Each number is 200 + 30 x the weight over its row's rms, rounded and kept within 0 to 999. Layers, rows and columns count from 0. The size before them is the row's rms in percent of the matrix's.

# k: layer 2 attention key, 832x832, rms 0.0511, rows 203-219, columns 416-623
# q: layer 2 attention query, 832x832, rms 0.0506, rows 204-219, columns 416-623
k203,082,172,195,150,179,176,125,294,196,176,248,271,207,206,181,220,196,171,200,223,194,216,220,252,166,186,164,186,249,201,168,170,230,209,204,187,222,175,216,215,160,162,203,204,209,201,159,211,251,148,193,238,216,253,168,194,209,229,205,199,176,310,193,242,159,203,175,191,229,179,192,227,183,132,210,246,207,202,210,190,223,187,224,200,125,210,175,165,197,189,206,148,225,155,199,231,134,191,217,195,230,192,163,192,236,235,206,197,142,206,136,225,215,261,188,276,235,150,191,209,197,136,182,206,203,175,197,209,243,183,254,224,223,239,186,219,229,203,204,167,177,214,228,205,192,171,171,186,190,188,239,235,201,181,205,195,231,206,240,167,179,225,173,191,182,198,234,155,228,233,176,228,232,171,250,233,178,161,196,241,199,168,179,168,183,200,166,213,259,173,182,230,237,155,155,172,168,179,252,187,175,193,197,182,255,190,153,183,242
q204,084,190,183,201,192,175,183,239,163,214,205,232,153,239,178,184,164,173,204,202,183,168,200,187,255,215,211,200,224,156,251,188,146,191,282,153,235,210,205,183,189,170,213,205,139,214,185,235,217,173,171,225,264,218,172,207,182,203,239,138,252,249,206,201,180,226,204,155,210,198,193,214,221,175,195,184,223,240,216,195,235,223,194,127,233,231,172,220,187,216,195,229,157,194,243,241,184,186,204,147,164,239,173,172,185,170,199,211,227,221,256,218,216,161,215,188,177,241,240,193,178,175,185,243,184,191,245,199,207,206,141,151,202,218,255,145,233,221,258,251,190,200,211,198,230,186,211,186,206,180,241,222,202,190,218,179,214,188,182,226,177,175,228,205,187,176,204,204,264,246,228,238,190,283,164,139,193,206,213,225,190,195,262,185,209,208,189,143,219,209,174,214,174,235,150,210,207,190,213,281,212,207,217,206,186,154,190,183,223
k204,090,225,226,203,169,207,252,181,241,184,187,146,199,196,189,241,196,205,211,236,206,201,233,242,203,171,216,160,179,219,195,197,234,233,149,218,111,207,245,241,163,159,148,216,221,204,181,153,205,164,209,160,181,221,233,189,212,244,157,184,178,183,168,180,239,177,212,198,166,198,203,213,157,218,127,221,237,170,149,203,194,164,177,229,202,215,199,175,204,217,189,204,240,197,140,181,132,146,206,209,184,146,201,194,222,202,217,173,185,184,218,184,165,254,195,257,206,243,212,187,220,204,194,221,163,228,194,202,136,146,212,225,186,182,159,221,226,244,196,170,239,230,225,170,185,198,200,208,231,157,229,173,218,164,227,258,171,165,248,205,202,192,190,160,207,166,246,188,204,162,185,221,191,178,174,201,174,186,211,166,199,132,177,199,205,173,246,256,196,192,192,254,230,188,200,216,221,184,190,182,215,226,147,211,211,197,222,215,196
q205,084,178,203,174,237,198,152,137,248,219,236,206,183,197,223,165,197,163,213,230,222,193,173,135,207,213,203,174,248,191,201,197,198,188,203,161,243,219,219,145,225,195,155,221,210,167,198,186,239,252,153,228,229,209,181,199,209,220,224,216,131,242,215,232,183,228,211,220,255,152,188,220,190,240,209,138,213,156,142,159,168,262,200,251,211,203,194,166,247,205,230,217,181,188,186,190,195,147,135,174,222,209,135,175,188,218,226,205,181,192,200,239,143,225,201,238,220,191,165,190,165,147,261,185,212,212,209,204,173,220,194,242,195,208,215,183,209,175,229,161,163,193,163,146,264,185,237,183,164,218,186,174,274,168,222,259,188,186,224,138,243,179,222,187,164,223,236,166,202,173,190,181,196,265,192,213,230,178,186,192,278,233,191,180,228,162,245,253,220,203,149,201,195,225,186,212,261,147,191,191,244,210,190,209,292,214,184,163,221
k205,087,224,204,169,205,196,217,210,207,168,225,201,231,167,180,233,210,239,211,204,182,233,207,218,226,187,194,177,226,218,252,190,170,221,213,180,224,144,182,176,210,175,214,152,174,171,195,238,183,225,201,148,151,201,208,203,264,225,115,224,240,153,145,217,183,179,186,189,174,240,214,228,207,199,178,200,173,220,121,175,180,179,204,205,159,189,184,171,201,226,163,154,183,174,223,223,206,156,189,176,197,211,213,201,161,208,138,183,193,210,202,260,200,186,231,170,161,205,213,187,206,185,201,218,221,253,207,212,179,167,166,196,197,137,141,206,183,237,156,233,255,211,221,302,182,177,212,249,190,205,220,247,165,248,220,196,198,174,188,203,188,168,233,171,176,189,166,221,194,159,181,225,247,207,221,220,192,217,191,187,176,162,224,169,210,184,168,207,260,226,262,200,185,223,199,167,138,195,238,222,227,228,149,205,191,175,155,235,166
q206,087,247,195,168,172,152,212,202,182,220,183,197,219,144,174,179,145,183,205,239,208,203,220,228,212,221,247,243,154,155,145,234,168,179,187,196,230,205,143,214,164,182,239,210,176,240,238,236,158,159,252,236,204,237,182,202,121,175,158,204,227,258,224,182,137,232,234,198,126,172,148,208,159,225,229,235,200,214,228,152,197,152,196,224,190,178,172,212,172,186,230,163,170,152,211,231,178,264,198,217,173,241,210,171,196,205,208,260,179,183,229,209,204,215,248,224,181,239,170,247,230,224,226,245,147,196,196,215,210,206,150,217,165,209,236,187,174,200,177,228,180,130,207,203,198,247,200,129,172,275,231,247,191,213,250,245,189,207,216,121,175,214,179,182,168,220,161,245,211,231,222,184,175,215,207,198,187,182,225,175,203,217,181,235,197,239,248,185,240,231,190,219,192,167,164,183,157,149,163,230,176,162,220,230,153,234,163,197,237
k206,087,216,182,228,193,167,279,202,131,165,207,193,208,203,202,182,261,209,239,168,224,174,244,199,200,161,214,182,199,231,213,165,185,207,146,221,231,187,167,198,212,227,189,174,231,157,207,222,198,175,217,209,225,240,234,184,167,224,254,218,206,149,187,176,245,237,175,201,211,198,238,201,229,182,171,185,182,165,199,154,230,123,194,228,191,213,243,179,167,240,190,264,229,228,179,238,203,168,247,171,235,159,221,197,248,189,195,162,246,208,212,191,190,155,247,143,239,229,162,173,208,221,206,173,245,188,216,239,172,214,227,206,205,213,174,257,226,191,195,202,262,235,186,216,134,252,222,232,212,194,161,172,201,188,240,214,202,195,207,249,224,228,195,150,247,190,196,175,164,204,122,215,184,257,228,237,185,181,215,157,201,172,223,241,201,171,168,226,162,160,166,196,243,212,186,185,192,206,199,225,247,196,241,160,210,236,248,192,174
q207,084,177,210,204,200,226,189,184,209,226,287,174,253,179,167,205,170,200,262,219,124,186,186,221,231,253,200,161,171,202,224,192,228,223,255,182,168,215,183,175,150,258,245,155,145,233,195,228,138,161,228,245,188,267,211,142,193,289,220,205,213,214,252,207,164,183,197,186,222,232,206,228,180,180,173,204,205,178,201,229,259,232,172,152,165,259,198,225,231,222,182,184,232,126,218,124,227,196,180,181,191,206,182,235,168,206,215,211,224,220,254,174,234,136,212,172,212,254,204,185,258,171,225,198,175,219,213,181,179,222,204,161,198,185,238,242,189,158,206,225,226,219,190,190,205,190,161,226,188,208,266,138,262,218,170,196,189,166,145,170,239,169,180,188,217,194,203,206,228,219,222,189,169,169,195,190,194,210,212,213,176,208,213,181,156,222,210,254,208,175,148,217,189,173,207,179,196,267,232,208,152,186,239,179,186,207,206,169,229
k207,088,190,243,218,197,165,214,255,212,241,200,255,200,130,118,232,248,142,154,193,225,213,222,198,163,189,233,170,244,250,169,182,178,222,141,187,176,182,219,187,240,179,212,189,212,186,213,175,200,202,246,182,191,205,135,225,247,179,178,222,164,229,192,236,227,263,248,219,254,175,162,157,209,206,232,204,181,254,174,190,158,221,228,176,207,178,208,223,197,218,197,184,232,200,252,252,202,163,162,180,182,203,194,181,218,229,188,176,190,181,234,191,194,236,232,225,148,176,264,217,177,182,191,171,248,187,209,227,200,227,182,165,227,229,205,227,253,200,173,183,179,175,228,173,202,154,225,178,197,208,204,215,164,181,149,204,220,201,175,225,157,172,235,166,178,241,188,224,239,148,168,244,190,179,200,251,234,202,196,204,210,226,188,175,149,173,207,179,137,192,187,216,218,187,233,233,226,161,223,182,193,206,251,184,214,193,182,248,215
q208,092,201,201,208,235,193,223,160,168,219,229,221,186,225,236,145,169,190,194,196,226,170,168,229,193,245,195,194,213,187,138,248,228,203,155,199,246,194,207,193,165,151,211,179,182,232,241,227,123,97,148,194,225,214,173,178,171,145,215,209,184,157,259,168,167,233,162,188,219,202,221,230,233,188,202,255,192,225,188,215,231,197,210,174,148,250,202,217,208,217,230,218,206,210,188,202,237,297,221,197,223,220,205,147,258,227,229,249,166,210,195,169,209,213,197,198,127,180,221,196,246,216,160,192,214,208,213,217,240,167,157,194,194,179,152,225,177,253,190,219,250,161,232,225,199,222,182,208,195,220,154,154,219,233,198,222,201,229,196,188,199,186,186,225,193,189,169,178,159,229,140,199,211,201,170,234,214,142,210,197,232,204,226,203,216,215,239,188,188,195,205,190,160,211,171,215,212,209,180,208,190,185,207,183,144,243,238,164,155
k208,093,258,221,230,173,152,203,257,142,204,158,163,238,189,176,210,193,187,229,177,144,240,180,209,200,167,168,183,208,209,231,158,215,195,271,169,188,245,207,216,188,249,239,159,198,183,196,205,164,113,242,222,196,257,241,170,184,226,185,228,238,148,204,145,125,223,188,233,154,211,193,162,213,220,242,208,198,181,246,235,158,226,235,184,203,215,238,179,185,193,220,141,234,197,155,263,179,238,219,163,244,187,240,215,184,187,174,183,255,150,203,163,191,219,170,183,243,214,213,275,233,218,235,251,181,188,208,179,213,204,213,219,220,183,230,281,213,225,187,225,236,238,169,187,161,241,190,176,206,232,215,187,196,188,193,183,219,221,227,193,229,204,158,163,175,196,188,227,217,180,140,248,213,183,220,171,131,190,196,223,170,189,195,183,165,230,167,161,206,215,187,196,222,168,247,185,176,207,169,222,190,138,176,198,193,211,250,211,199
q209,083,183,197,244,219,209,166,193,155,205,189,231,182,259,177,190,160,173,212,206,256,257,217,203,189,209,153,237,243,181,174,170,210,188,231,160,200,200,177,180,193,193,212,180,223,227,167,184,206,202,156,193,194,190,169,205,203,215,187,222,210,195,225,179,227,237,234,238,188,230,185,216,291,205,189,196,230,164,219,171,186,167,258,266,265,227,217,134,203,142,192,176,226,171,151,178,166,179,218,246,202,237,173,230,217,212,223,177,184,145,203,149,213,225,210,199,166,154,243,211,209,240,158,227,215,211,211,189,183,161,168,212,215,196,175,249,193,211,174,169,213,165,161,186,245,215,191,197,233,192,182,185,182,214,139,206,203,252,164,210,252,190,248,136,194,208,232,197,166,189,232,237,278,206,195,204,282,169,212,214,260,213,189,272,154,233,233,232,197,174,150,210,285,190,155,206,174,248,220,226,248,196,163,196,224,197,196,155,189
k209,084,179,207,172,216,244,187,189,191,178,213,182,196,238,228,182,215,212,153,166,176,231,181,212,169,236,220,205,180,226,207,244,187,195,180,191,224,192,174,265,202,202,145,250,166,226,253,223,203,203,252,222,185,188,164,196,214,190,187,195,174,198,212,158,189,185,251,123,159,227,224,178,180,210,149,193,200,232,170,238,206,255,218,188,179,138,162,230,212,247,150,198,211,216,232,230,200,156,185,196,225,130,176,200,255,167,177,219,213,194,198,240,168,233,214,180,177,180,130,166,139,118,211,180,208,273,176,172,226,201,200,200,152,234,198,148,208,183,201,212,261,205,238,207,192,173,169,203,225,172,206,206,262,165,197,265,165,202,181,234,169,233,192,198,212,189,148,195,195,225,260,215,182,233,240,213,177,200,201,197,169,172,238,184,218,202,180,183,192,178,241,197,169,241,189,198,230,200,212,206,197,222,211,131,215,204,198,169,222
q210,086,204,175,231,201,158,139,207,260,184,204,182,144,231,180,226,151,239,182,221,179,214,248,213,254,203,197,213,227,203,160,181,176,232,219,190,199,189,199,185,118,244,237,221,220,231,136,162,133,205,200,234,197,222,220,190,179,230,199,215,225,174,196,162,170,193,216,210,189,188,220,211,208,170,185,240,214,215,221,201,144,212,169,193,169,234,222,210,194,237,215,223,215,241,189,228,306,227,176,194,190,239,195,187,269,219,201,186,237,183,191,152,207,234,181,244,178,227,228,264,170,255,168,199,171,226,226,179,183,260,214,168,209,116,201,198,271,249,169,212,190,194,290,232,185,275,213,239,201,211,173,177,203,205,270,240,227,182,209,240,218,219,182,186,201,165,172,207,184,228,211,242,232,134,174,204,167,214,183,248,192,218,216,176,229,170,173,161,182,261,182,197,225,205,230,171,172,173,184,231,224,169,155,255,106,195,219,193,219
k210,088,190,205,209,179,159,192,212,141,179,209,149,201,141,216,153,245,184,200,189,157,215,203,227,153,208,209,183,206,170,231,218,216,202,195,193,236,193,241,204,190,207,165,196,271,193,244,233,220,198,154,202,162,246,224,165,191,200,262,166,202,180,200,199,247,233,167,167,186,214,202,192,189,213,233,195,199,206,238,153,255,172,203,233,231,206,157,164,207,203,173,217,206,188,177,131,198,287,176,188,202,164,208,181,179,184,199,190,197,218,187,216,153,217,224,206,210,230,154,195,196,228,234,184,225,130,196,252,214,163,161,254,199,194,157,212,129,96,190,187,255,203,252,177,187,225,207,229,204,254,177,256,176,211,184,206,248,167,221,194,190,227,205,187,208,179,202,228,190,225,127,178,167,233,162,173,220,208,249,208,169,148,241,205,214,176,279,254,238,233,196,214,197,226,169,190,163,195,190,185,246,225,223,192,183,172,192,179,197
q211,089,221,228,211,194,193,205,169,191,219,213,172,198,315,166,186,171,201,209,162,173,215,211,192,283,250,146,249,224,159,165,134,209,165,259,195,194,215,214,138,194,167,206,146,150,173,176,169,207,131,118,215,191,269,180,226,159,213,303,213,164,190,209,199,233,170,219,241,170,216,194,168,205,187,201,276,171,161,194,171,175,211,165,187,135,196,247,203,222,218,227,182,226,220,240,249,219,255,161,220,220,214,209,205,202,154,248,235,240,156,187,238,183,188,199,186,201,159,184,202,209,222,182,238,163,202,172,208,220,180,196,205,170,199,192,230,156,208,249,174,222,133,240,146,205,229,185,212,224,225,211,153,222,198,204,155,170,239,186,192,181,219,193,194,213,220,128,251,196,202,212,209,229,213,154,214,224,201,205,234,193,169,193,202,204,192,271,209,184,194,137,201,211,190,232,148,228,212,202,181,195,190,157,188,229,181,207,205,194
k211,085,169,194,198,200,193,201,183,162,242,195,187,215,194,218,243,207,190,203,221,193,203,209,175,195,186,225,180,168,209,252,258,274,205,176,183,228,211,144,220,191,205,178,228,200,222,194,195,186,198,263,284,156,210,195,244,185,231,206,227,233,207,225,237,192,196,221,184,224,176,241,196,176,184,253,228,188,229,242,170,246,210,213,246,170,189,213,201,157,190,142,195,229,223,191,179,168,198,207,187,153,245,224,195,154,226,212,185,214,249,226,171,201,164,230,169,189,217,201,250,203,208,235,174,230,178,197,201,164,211,187,170,217,179,155,208,207,268,148,190,185,234,190,191,157,186,214,180,189,205,236,207,186,191,208,202,142,251,233,156,248,124,187,144,189,226,212,177,196,204,143,148,190,195,202,225,215,168,236,178,243,226,212,206,194,156,190,213,224,237,198,196,204,190,236,215,168,187,186,213,205,165,213,181,261,185,216,189,152
q212,089,154,238,179,203,171,194,185,176,224,188,173,202,261,191,160,246,235,227,188,206,224,181,183,212,231,192,169,230,166,222,249,264,214,174,243,272,186,196,191,274,173,181,197,209,187,190,220,267,282,237,180,179,183,227,189,195,209,210,193,200,206,196,198,248,208,152,238,237,170,228,224,205,167,198,250,256,170,142,199,185,172,178,148,193,216,150,210,203,197,181,157,276,181,178,216,195,151,216,251,190,241,179,201,184,201,142,214,170,203,184,218,253,274,234,202,200,189,199,192,221,220,252,220,170,96,206,217,191,191,224,198,210,196,223,173,168,132,152,197,196,232,187,244,222,149,185,221,185,204,214,210,193,235,193,214,193,221,263,247,146,194,223,222,232,206,177,218,160,226,227,230,174,207,152,216,181,239,184,177,233,89,154,212,213,146,168,188,178,239,269,177,152,171,187,214,200,162,173,168,220,165,147,233,234,178,225,271,217
k212,090,196,219,232,174,236,210,219,207,198,243,187,203,214,241,200,231,158,217,200,201,147,192,199,223,143,211,188,239,205,278,203,124,177,202,170,162,215,224,209,158,217,187,195,179,183,254,215,171,175,179,147,247,158,208,220,248,194,178,183,216,178,192,163,126,120,255,149,258,184,185,201,197,208,182,105,192,189,219,259,186,218,218,208,143,222,231,196,264,142,182,258,171,208,227,176,197,179,178,194,127,226,181,185,226,169,245,262,233,213,216,211,183,199,172,230,198,209,179,162,163,123,180,143,206,222,180,197,178,263,158,223,194,208,242,143,247,291,222,209,175,237,180,152,161,249,197,195,182,223,232,203,232,193,191,206,229,233,154,193,237,199,202,178,159,174,210,151,206,148,233,196,178,215,222,170,204,170,206,227,237,244,152,224,193,199,223,171,177,168,180,191,189,244,215,229,193,213,189,244,195,264,217,243,213,164,193,259,210
q213,090,196,212,223,168,187,210,174,218,230,223,167,210,227,283,172,183,195,245,263,217,213,183,207,192,152,189,216,189,156,175,216,157,159,182,194,230,226,178,203,167,224,169,204,184,209,235,268,179,194,203,195,237,187,228,196,187,225,224,202,208,133,211,239,225,192,221,217,208,206,241,216,170,188,209,214,152,185,224,201,217,218,268,215,215,188,177,205,238,217,231,173,206,148,201,153,191,192,190,198,237,150,171,214,153,190,165,204,233,203,241,166,154,184,189,188,231,242,170,186,280,182,150,172,266,199,154,257,165,240,171,212,256,201,205,152,215,193,186,176,178,183,191,233,129,242,225,155,188,241,174,182,222,232,165,163,196,197,209,155,225,259,191,174,196,198,122,197,168,233,209,213,153,198,185,157,164,183,182,220,231,134,192,198,179,218,230,240,218,166,240,210,195,216,193,153,210,236,188,195,179,194,214,216,177,185,236,148,216
k213,097,240,195,228,233,153,239,244,159,229,195,168,195,185,146,184,214,182,193,196,203,224,221,206,279,177,233,210,180,175,170,183,221,217,222,245,203,186,217,177,227,168,200,158,184,214,180,224,162,214,189,189,175,259,121,148,198,227,247,163,184,268,204,249,204,188,228,224,183,178,198,191,192,187,219,176,180,184,222,219,138,129,241,233,150,225,184,229,195,140,188,195,171,208,240,215,248,207,165,183,178,213,203,196,210,220,213,216,163,221,164,215,169,229,221,203,184,157,210,217,231,234,203,171,174,170,192,152,190,183,226,208,186,193,186,193,187,220,227,191,217,252,172,190,186,182,176,266,217,201,219,136,234,172,210,163,218,208,185,175,225,235,202,212,203,268,270,244,199,215,229,200,233,192,196,190,200,179,200,220,203,266,207,241,148,193,219,193,177,217,174,167,199,217,205,207,209,187,237,207,210,210,195,214,186,202,239,201,223
q214,094,154,176,194,187,256,170,198,288,213,196,200,163,214,166,201,235,195,239,175,207,193,218,156,181,165,172,226,219,210,259,256,179,251,187,151,224,228,257,164,182,189,178,220,239,206,252,274,260,242,216,191,211,202,230,186,244,176,161,159,190,222,215,172,227,152,243,177,194,162,213,233,170,180,208,207,207,195,203,204,226,176,177,200,214,191,196,169,188,233,200,186,148,207,218,214,164,116,186,226,182,176,149,197,207,196,192,244,179,183,150,217,204,238,218,235,177,193,188,151,195,192,221,151,166,193,229,244,218,203,234,200,171,191,220,188,272,190,207,181,202,264,192,218,181,138,219,223,188,170,210,228,175,201,230,224,165,155,248,199,232,156,238,145,174,208,225,191,185,229,230,252,246,203,241,203,195,221,184,200,200,214,195,173,226,172,143,253,186,169,232,210,205,217,179,189,202,185,211,188,169,181,242,206,280,191,224,221,170
k214,093,195,190,175,201,166,188,204,209,194,165,197,267,157,225,191,192,215,178,223,248,154,175,138,179,225,185,129,239,204,210,201,190,201,218,156,180,233,174,282,266,225,213,189,214,188,188,183,238,232,191,219,187,178,171,184,221,223,159,252,187,217,151,170,163,183,186,185,236,210,166,238,195,161,155,183,201,151,114,192,204,219,198,223,197,188,217,200,168,191,125,167,206,184,163,197,217,159,175,215,175,199,232,215,202,223,192,139,166,134,215,211,207,230,194,201,172,177,187,253,138,189,192,202,202,220,189,200,223,199,129,216,241,197,244,141,130,200,157,172,176,165,178,197,231,234,176,178,208,180,208,199,210,203,143,198,197,216,209,213,169,185,186,233,199,144,255,161,162,181,231,191,170,189,196,186,172,204,163,211,211,192,231,164,203,187,186,183,212,203,174,213,173,169,219,194,187,197,219,199,210,195,136,245,210,161,167,212,171
q215,098,178,177,206,182,154,214,170,202,188,192,169,236,165,218,147,173,175,242,194,184,175,245,240,204,207,159,226,147,211,187,195,201,174,184,220,201,167,206,213,243,170,193,232,204,216,187,224,181,160,144,205,182,239,187,198,175,150,208,250,253,221,204,181,188,251,169,187,170,213,209,176,239,147,181,155,141,220,245,197,219,173,230,180,164,196,212,221,177,252,242,187,198,205,177,183,255,283,237,143,214,182,234,173,234,199,197,222,226,238,182,234,178,205,193,209,216,158,191,199,180,221,229,187,232,205,161,213,248,234,195,207,221,161,191,211,192,171,199,221,213,143,202,212,160,286,243,170,243,223,191,208,219,202,172,187,249,196,187,186,195,178,167,161,221,160,162,219,198,216,161,208,195,217,194,214,180,233,235,190,221,207,217,233,191,210,208,186,154,238,203,174,142,162,201,151,201,179,203,254,213,208,195,218,189,213,208,158,189
k215,102,177,196,213,198,188,211,209,189,224,201,198,162,249,163,190,183,125,184,200,211,174,217,208,254,174,170,176,238,146,208,176,159,195,262,196,234,194,181,196,202,258,229,163,241,196,210,195,137,110,196,194,210,208,171,145,165,232,248,147,178,188,233,242,173,241,202,222,169,191,226,183,216,186,189,201,201,186,245,229,211,180,172,199,204,247,193,227,231,206,268,201,208,174,223,172,221,259,233,148,278,233,218,157,180,176,197,184,259,163,211,145,210,202,152,192,212,198,197,181,215,240,259,198,217,143,174,214,231,214,190,212,273,237,201,204,197,196,223,235,179,208,160,223,203,274,202,179,183,216,212,190,179,241,184,219,247,199,207,157,178,172,188,135,210,232,177,242,171,230,208,181,158,182,205,207,200,231,183,198,172,210,192,230,184,190,239,132,202,226,174,192,218,194,219,228,248,198,217,200,205,181,176,215,172,250,193,223,212
q216,091,213,217,225,236,161,198,225,179,189,205,235,251,230,191,220,184,217,167,219,215,174,210,219,220,227,235,192,217,181,202,188,232,215,232,259,219,203,210,172,220,216,226,180,177,156,185,200,170,177,224,244,228,229,209,156,151,188,232,166,194,188,230,166,167,184,193,207,186,201,200,186,210,128,223,234,198,190,236,241,188,230,241,202,181,217,211,214,206,175,224,170,183,195,166,210,160,268,196,230,216,213,219,215,189,237,222,203,206,168,212,289,182,213,190,174,273,199,230,218,195,189,169,216,199,145,163,207,182,214,153,191,227,181,156,214,209,207,236,178,222,113,218,206,126,233,194,163,229,196,190,189,224,173,248,171,179,184,142,152,225,200,161,161,158,130,152,242,187,177,169,209,228,183,202,179,166,168,204,243,198,218,212,226,176,190,205,176,203,240,194,216,208,220,222,218,227,214,228,212,195,203,213,171,214,156,205,157,99
k216,091,211,157,226,148,172,228,196,210,192,184,196,192,153,184,197,244,176,273,254,204,191,158,191,212,179,198,205,161,142,145,203,195,219,194,210,215,176,166,222,229,191,247,213,193,207,204,245,215,162,181,151,191,157,178,233,213,230,185,206,171,171,196,187,227,206,188,226,204,204,183,190,180,173,266,122,181,228,179,213,243,196,199,199,186,217,203,150,201,217,204,237,159,219,205,184,243,192,188,157,260,164,203,206,178,197,203,164,197,215,176,163,180,270,232,203,206,184,173,212,237,172,256,176,147,203,211,245,229,219,217,253,206,171,181,240,164,179,197,168,197,210,214,211,185,180,189,186,163,179,186,201,211,224,181,242,203,148,218,180,232,189,169,170,172,226,179,198,153,195,165,200,179,236,199,173,230,190,177,177,132,189,186,195,205,186,188,227,155,173,170,156,206,205,157,231,173,199,186,193,209,140,211,216,206,225,239,187,173
q217,088,202,225,242,195,270,203,224,206,190,179,164,234,170,277,214,257,177,224,182,181,201,263,221,183,228,155,193,223,207,233,202,212,172,164,203,217,207,222,187,176,240,176,192,238,179,194,223,148,184,267,223,226,144,204,201,237,218,211,202,136,186,222,189,227,194,168,189,153,204,191,210,187,233,200,209,156,193,170,209,270,210,161,210,193,286,207,183,211,222,278,207,180,141,198,197,162,162,176,178,186,202,168,143,202,170,177,185,253,209,190,191,197,207,217,209,219,164,208,250,199,237,174,147,216,201,137,218,211,214,189,208,210,216,152,238,229,191,234,128,205,190,206,216,164,208,218,179,174,242,186,167,204,226,201,157,190,205,213,228,224,274,198,136,148,237,191,181,199,231,295,246,167,220,210,213,188,161,209,150,229,213,184,171,146,209,168,229,247,200,261,200,241,208,203,226,150,225,182,149,204,199,188,132,204,241,215,155,174
k217,096,167,230,191,203,197,162,200,205,207,201,271,184,202,212,207,173,237,151,164,200,198,265,218,222,207,210,223,164,210,138,169,165,233,194,200,208,228,269,200,255,190,217,250,215,143,212,175,247,226,237,190,214,218,199,168,233,164,180,186,235,217,210,236,207,155,199,204,156,207,210,164,244,207,203,207,191,176,178,245,183,184,172,155,206,174,191,182,209,213,185,182,263,220,233,196,254,243,178,159,199,140,187,216,204,238,207,226,208,176,198,184,202,187,251,214,202,167,162,187,244,113,209,228,208,211,206,171,240,226,214,164,233,230,243,191,136,187,199,241,203,208,187,157,211,163,207,209,168,191,190,187,223,151,254,197,161,193,207,190,138,210,257,222,248,168,183,165,224,225,156,202,141,141,208,224,228,219,150,214,197,239,236,170,199,212,186,186,203,216,151,198,163,210,200,203,225,250,248,245,205,255,209,203,180,164,188,229,230
q218,096,202,118,215,241,166,220,215,190,201,143,202,193,215,218,230,200,178,169,179,169,237,195,198,187,208,200,206,237,212,198,154,191,214,184,196,213,189,169,167,195,257,241,184,183,192,172,204,172,188,151,276,194,248,215,177,260,189,210,171,217,169,221,183,239,228,184,203,224,197,199,210,171,137,211,185,187,224,181,178,185,206,119,213,171,227,200,198,198,234,208,178,195,215,223,187,173,247,186,176,211,224,207,196,167,206,222,214,238,169,207,181,175,167,146,203,253,180,119,189,234,176,187,230,193,199,187,176,176,201,219,170,289,215,195,201,148,253,225,251,245,205,172,204,168,238,201,174,188,190,247,223,209,176,182,152,174,190,207,137,211,257,211,234,195,218,176,223,154,160,171,204,200,205,218,187,145,183,216,216,210,199,190,225,248,197,180,218,152,257,182,206,183,224,235,270,293,231,182,182,200,192,166,245,141,219,239,189,178
k218,099,221,194,204,201,177,231,189,152,221,163,208,246,205,216,216,181,168,188,246,197,178,170,180,224,186,220,207,189,163,208,258,185,194,248,218,227,177,208,209,197,224,184,176,256,219,158,141,217,263,212,223,198,207,179,220,192,244,237,201,236,158,196,228,164,216,210,226,226,194,196,164,215,219,278,192,172,209,224,197,218,239,256,304,132,191,242,177,224,183,204,187,227,174,193,212,209,239,201,195,175,197,182,209,243,185,211,220,170,234,185,206,235,216,178,168,176,173,181,251,196,199,245,214,170,240,256,191,192,256,166,176,208,226,192,203,205,157,237,170,188,189,205,199,232,224,219,165,172,196,179,190,178,247,206,172,171,241,208,211,222,232,182,207,219,239,216,194,207,171,186,149,220,232,182,192,198,186,230,202,183,170,208,176,168,148,231,184,187,202,183,180,205,195,239,194,184,192,200,224,160,208,169,185,230,170,149,163,145
q219,093,161,164,235,216,215,210,201,222,222,239,206,227,255,184,218,190,193,206,195,156,261,187,150,227,200,189,173,221,238,183,132,256,206,174,196,209,208,215,201,207,218,265,180,225,203,211,242,226,205,156,194,162,192,231,198,211,244,215,245,218,224,213,178,196,183,182,196,145,176,202,138,231,185,209,167,184,143,236,221,138,201,172,134,185,195,185,205,189,186,191,169,170,176,211,239,243,202,207,203,204,204,214,169,208,165,177,200,217,185,158,171,145,238,231,198,202,179,239,145,235,200,201,212,199,168,181,175,163,204,211,139,188,182,198,206,201,179,177,182,183,234,182,169,204,199,236,207,263,190,211,302,189,207,161,213,190,223,175,190,179,181,178,174,221,216,207,181,196,238,227,218,223,212,173,207,234,170,218,227,213,199,200,168,194,202,255,199,251,220,183,199,150,164,207,171,168,232,202,244,204,231,186,189,187,183,189,240,253
k219,097,192,226,171,166,174,217,193,234,197,163,184,179,160,193,249,182,213,202,177,246,191,176,210,136,223,232,170,180,222,175,254,220,208,228,151,185,222,156,216,172,143,206,227,177,221,167,149,213,169,253,213,234,217,256,196,149,164,208,256,164,198,244,239,210,196,200,236,239,183,195,223,190,182,173,255,161,219,205,184,196,138,199,155,227,252,224,172,188,201,196,206,227,239,165,174,149,172,205,245,231,244,165,150,246,240,219,227,186,215,198,239,221,174,207,206,193,197,226,230,147,159,202,204,202,276,172,170,160,163,183,198,192,168,154,209,181,203,189,212,178,189,215,215,167,147,209,188,161,171,190,175,237,216,221,166,238,221,242,199,173,207,151,205,256,223,183,233,169,158,154,180,219,213,162,191,236,202,166,143,225,243,225,119,203,201,184,265,178,201,241,154,199,172,195,175,117,137,210,209,197,224,213,215,220,228,178,205,152